{"n_layer": 14, "vocab_size": 31805, "norm": "rmsnorm", "attn_scale": 0.125, "init": "normal", "init_std_o": 0.0322, "init_std_down": 0.0372, "lr": 0.00697, "beta1": 0.95, "decay_fraction": 1.0, "decay_shape": "linear", "seq_len": 512, "doc_mask": true}
Each number is 500 + 25 x the weight over the matrix's rms, rounded and kept within 0 to 999. Layers, rows and columns count from 0. Numbers have three digits each.

# layer 5 attention output, 320x320, rms 0.0323, rows 263-319, columns 256-319
512519502543529528466487511467512500477491501494490501486462526502491407525487539479533489499541546519474489442512478472509520502494475527455522491484506540474463515537464562491522461466498473
497483487448532547516541489459421489511507479524483509510553457459566479457540481479464509507495522462491539488521518473537564536499501492415488479464545501517495556463505516505477475506473500
565473486490514448456523496512472474444492480483428487461481491500512509507432507534515457471539531501442470524517513546535472474575526483484492530486551496524501559530494513479509507518543543
507506511474517509464471481494503501508515472537516479529520457485496520504538517472509451505504495531482544503509496448546471526487479509509495492493517525462506480489494488498481526524507479
511547511566516541557520564493469499488515522543522462523499517527518470489484550469470486563542528505571476456478557480487487529524506526510482521514510543521502527497477472469465541479496469
480484536524495537520491415483474509496525491496458488524556519523510472487537510524477521518499515538461526473524494500507479501473516515518532516491459538503462476499465483535504519514513484
541457515515496510532458509502481482464525562544499497527500522499496508489493504486510479470470488545505502515492444472528538489471427465517517511505498468466543481524503514465461469488471506
540543513520495529490496491492477500499537498480512485519522485483521497460513516506530462496506481576481511533541523545523540492522498521482495486450512504537480497522495477505470478490441494
494500520525465533479536479507515498510453506498499467484521478481484446554497546470525472489486490550504495431482538454508563496454492477482525507471475502451505544480515478489543504485482505
483513543497527530531451488525493437507489500484553502474531489491517485548485524507486461522478484494449520496417522529494465461481521507465553509491434421522506570518520538480451525480450548
573521469485501498472530533522466510510506530472525489516462562475488486501464486503491495495462451541557485537514476478520477466543517504584477543539547513438466531465507487484488506485482487
532502509494457456478489507484517478488494550519539535519474529459542539477507436464517521491481513490495498511546442497525484483496475524526526481470486483505500483535510492448471530506504465
465457439471479501495504461469538510463472450516535501498508494595491478517425486495475482529464454532508551526500559491529450537503477482453483541483464452449496495539440511497542455583493491
505466546474538503481453492480527480507480530493496492488486500459473495505479516561496496469538519473504508439505507487545469484527481470537536486507475503496507472482484481529494492475512466
452550456510499504501500559487486518521443475463533515491531519507441530464497507484509508532450499490535481480491531505523473507452569489496449496513490467517535514492539452480509464465471487
506490521520478524452507553439461455482466481556454538496496483473521472485503503495526503496476459563478509474471474529589519509505473503518499448487478521464464489545469526486476506463494557
519478498477542525500464489506461512493487449497544539499441576504474494469482517489467493485489558514509482494536488500496505493469482578537521444469462493516460534525555497537469491541514509
545466522526513501483504476487559544507475495505551506474544531460473487535515507530485472489509520547467472504502481505497530521545469466487528455538512434483489487490557572524507505532505479
475512557486510532496456507492486496523502478512456460538518451492537531458531480488464560476500429509503501514468472475529490550472475516517510507520528493508498500514475508536473502481489462
497505537499491503513506512520556483520538469505512480524539503535499446498420502449532489515533480473473506482513509456523503507503512469461540447474542492521517462474482485472534517522499516
440493485479538506488524511493473460475490509478528455460443472535495470523496483502513509529500507481492531491503448493439472541493508507488515507486523482476517508486436491460541546495473491
507557514486483493461475482485512484463491484481469541482485540489487498496507534486520526470489483513520471509512552468535529495495512514489498496554472512509474470520466442455475523522516468
476461467494517537542489539453470470522512451512523499460546504493493490534464515458483529545531495494512518511554495542483525549529515463508475545516465511484495527535509465499518507494485505
521449458484511456501470498522524495486507516500478498526490499524505549489491499495498517414458496452499514482484473523482493491486525497493554489452452494564476466469436492499477514495477546
521483477529485476443495505534513519522469486461537442477494502478515517528485477512468505487488523536491477517471488502503496529480504499494535486545485481450513538480478561519492497525550445
503493502526507482524457518460440550497487514459503476486479473538487516522495465511516559463526473482531455536521537542468514508489539437504498504474555509462544452536506478470504469492511580
488482476511550506524521522498514466526507550483459467527499466550534477449530507512448479496467516543518506514504483510478519514511468560487532495494487498564504499498478442480536567508513480
480490456453513448478532581546521451557512468486525508536488477513466460534522509441535465474506441468471502522452496494465522532504496452483500522493516508521516503443531470486574487475447493
475478464499500460539467465509463523470448495463514476471493450482445455467473484491485491509413505473477488495465496475502500537469524481444524481511542442545425508456490536489537502522497516
516507513497528561488479510491528527497543464494510553553464540520502471507500516479509527444472474517530470495500518476479509446533510536524518508578508496512499491492505477451543501528496509
532497485481489485462549516522509456464494464510539482502499541529531496486514468541529493513499526482444510483463505468498497498500511474501551503520434526508489511504539502524470459521489504
525512478522553532496485505485497552586526532489474476478447482454487522519602511512510496539547480475557496507488561489517463498444525492492496527527488500513483444520539464489515508501518501
455489478518515484514508476469513524492524522482495515507490510479511464536461476488471508490509493489518543531521455478472533533486531491483472547466460520510499465469457488491492472531496488
440498504484507533471511466436490526511525531556524457517492446471527502456510500485519463515534450473493485491496517528518514524505483480491458503475509544447474492529516505501539489523460528
491508479512530523509442457490477556484492493491516489452535476504532515546510482461502500514515506470520513542480575478506507415438524507475503522464508519477519446475452513475482518503479503
524512529541469509437484536494509510489545511517436473513501500504520467482578457504511551521459512516449494485466540497519503503469517510495467511523523518553478482469542496542492544517595468
535499512500493465550475417502489460478497501529531504484505460440475513487474517511510449507546462515519498557490508489480477531419517507417501489487483516508452513490511509530516545525452508
511496529519498445556523459521545498501506531573444562520463541514514499529496538460514507508468450464447492442509500489468485482499523502537510544540486489511531556524478461405528471475495524
568520518538545478556509516483448485553519512550499542529529502526424517537571516501510483492502486533493509498487519481498500497473481500496496519480508561459489559565517481487506478508501537
508521553566528489463498501530580468552512480525497486521513459556469517488501492496472498481507437556511502508524524494471560473495483439446508496536501490528527508548484515527498532489543469
506489419479514492493505441460541507533502540548506552508482527532491550493475558480511480500485504527520507518535480542540511527456521482521504478419499481481504540478509509481517435485490473
508480534508463513453507535524499488475502488497513538445470504471522513453531502497494451484532540467524480550533516497507529490470438497545504531517490509494486510507473487442504516513515531
494504474523487502510564473467505502458535481489551463501454523561491492473497493483454511512475474431578529523510565430482490527467508478536475528543477533489481502511505480513489486504546479
509511525497548533522466462529501501514470529490548514481499475545458467528472451507498550429502539437482457503494481535501528464504483502488476443504523527458533487493494494537533538525467475
509447505479451545539430504471552552476545483454511492503503535500544507498541518411453486457523486476507469472492512474519484448490514482541474519505475487558487502548465521466510487435474516
544500515484475474449470488495537503482495475511425551482487516518470492469547547418563515499472482506503519484529533489530474528501519480513526523509523452470521493441518561488511500487475521
530433518488490506511507539508519520493497489487497531519531449541477537513519485512495567559498499450507509489473516512506491525488456450493511541496477504509506477476502512541506496486502506
546482446477514536534531411510477436518525524488513476520520470416508507542471506514485486549516503421506544485473526545483486544506525480523467503494479514520484495508484509445486483504453562
488519443499491493480487533517474531525473519480495436439537499499509520490495469530483490500483533500484524483492484454466525458492479546515513491487495466483537483480536493476506492515515481
457514539453531495511488467454451498506470484492436522483480501573519540388480519511514472464471477501515516529521495528534456544511464519479512483505495577501515502466514468498495527513498463
504527475497458503508498495468537500470496477523524478501539533519461514498490544496548523500480535523486495511516486533452463513509520543490527514454511519507513468514468414445496540509474508
489542471533521456489547503515474511455528503483473488450496495505483523526534465486489516530493490463467494538507493508494542458500474460505495533523491501510455502512478510519468536501494548
472479478558493529508480500489521502494490507515486529484485517514434469496535478506476522453497492458457504500455462517545566514574498529511514578497509469511475543463519527487516562500505513
511470501515459484494534509513518470468551489544495514522520484526558482438547513512506488527441482533526450477448548485510522491491564497533547525539467473516522558568512453514515478462545512
503473550450470501570458419492557524455495457510498538554531560525501494554531480491513487459523491501514492503473486466505513577481534528490515508498534485513517496490495466464460517535499541
488472487502433490437495530503516494457504519465491497469511475505528507459454473464494494518461506481493496523487470502516467497499477473499506492509492497473487501480498482487557514497534477
433506467523497546445524472506523488518517506482448528516497514452487526444535471472521498509482523580500468485488513558466515539489492456560487503464521422474450475515500467460480503539527510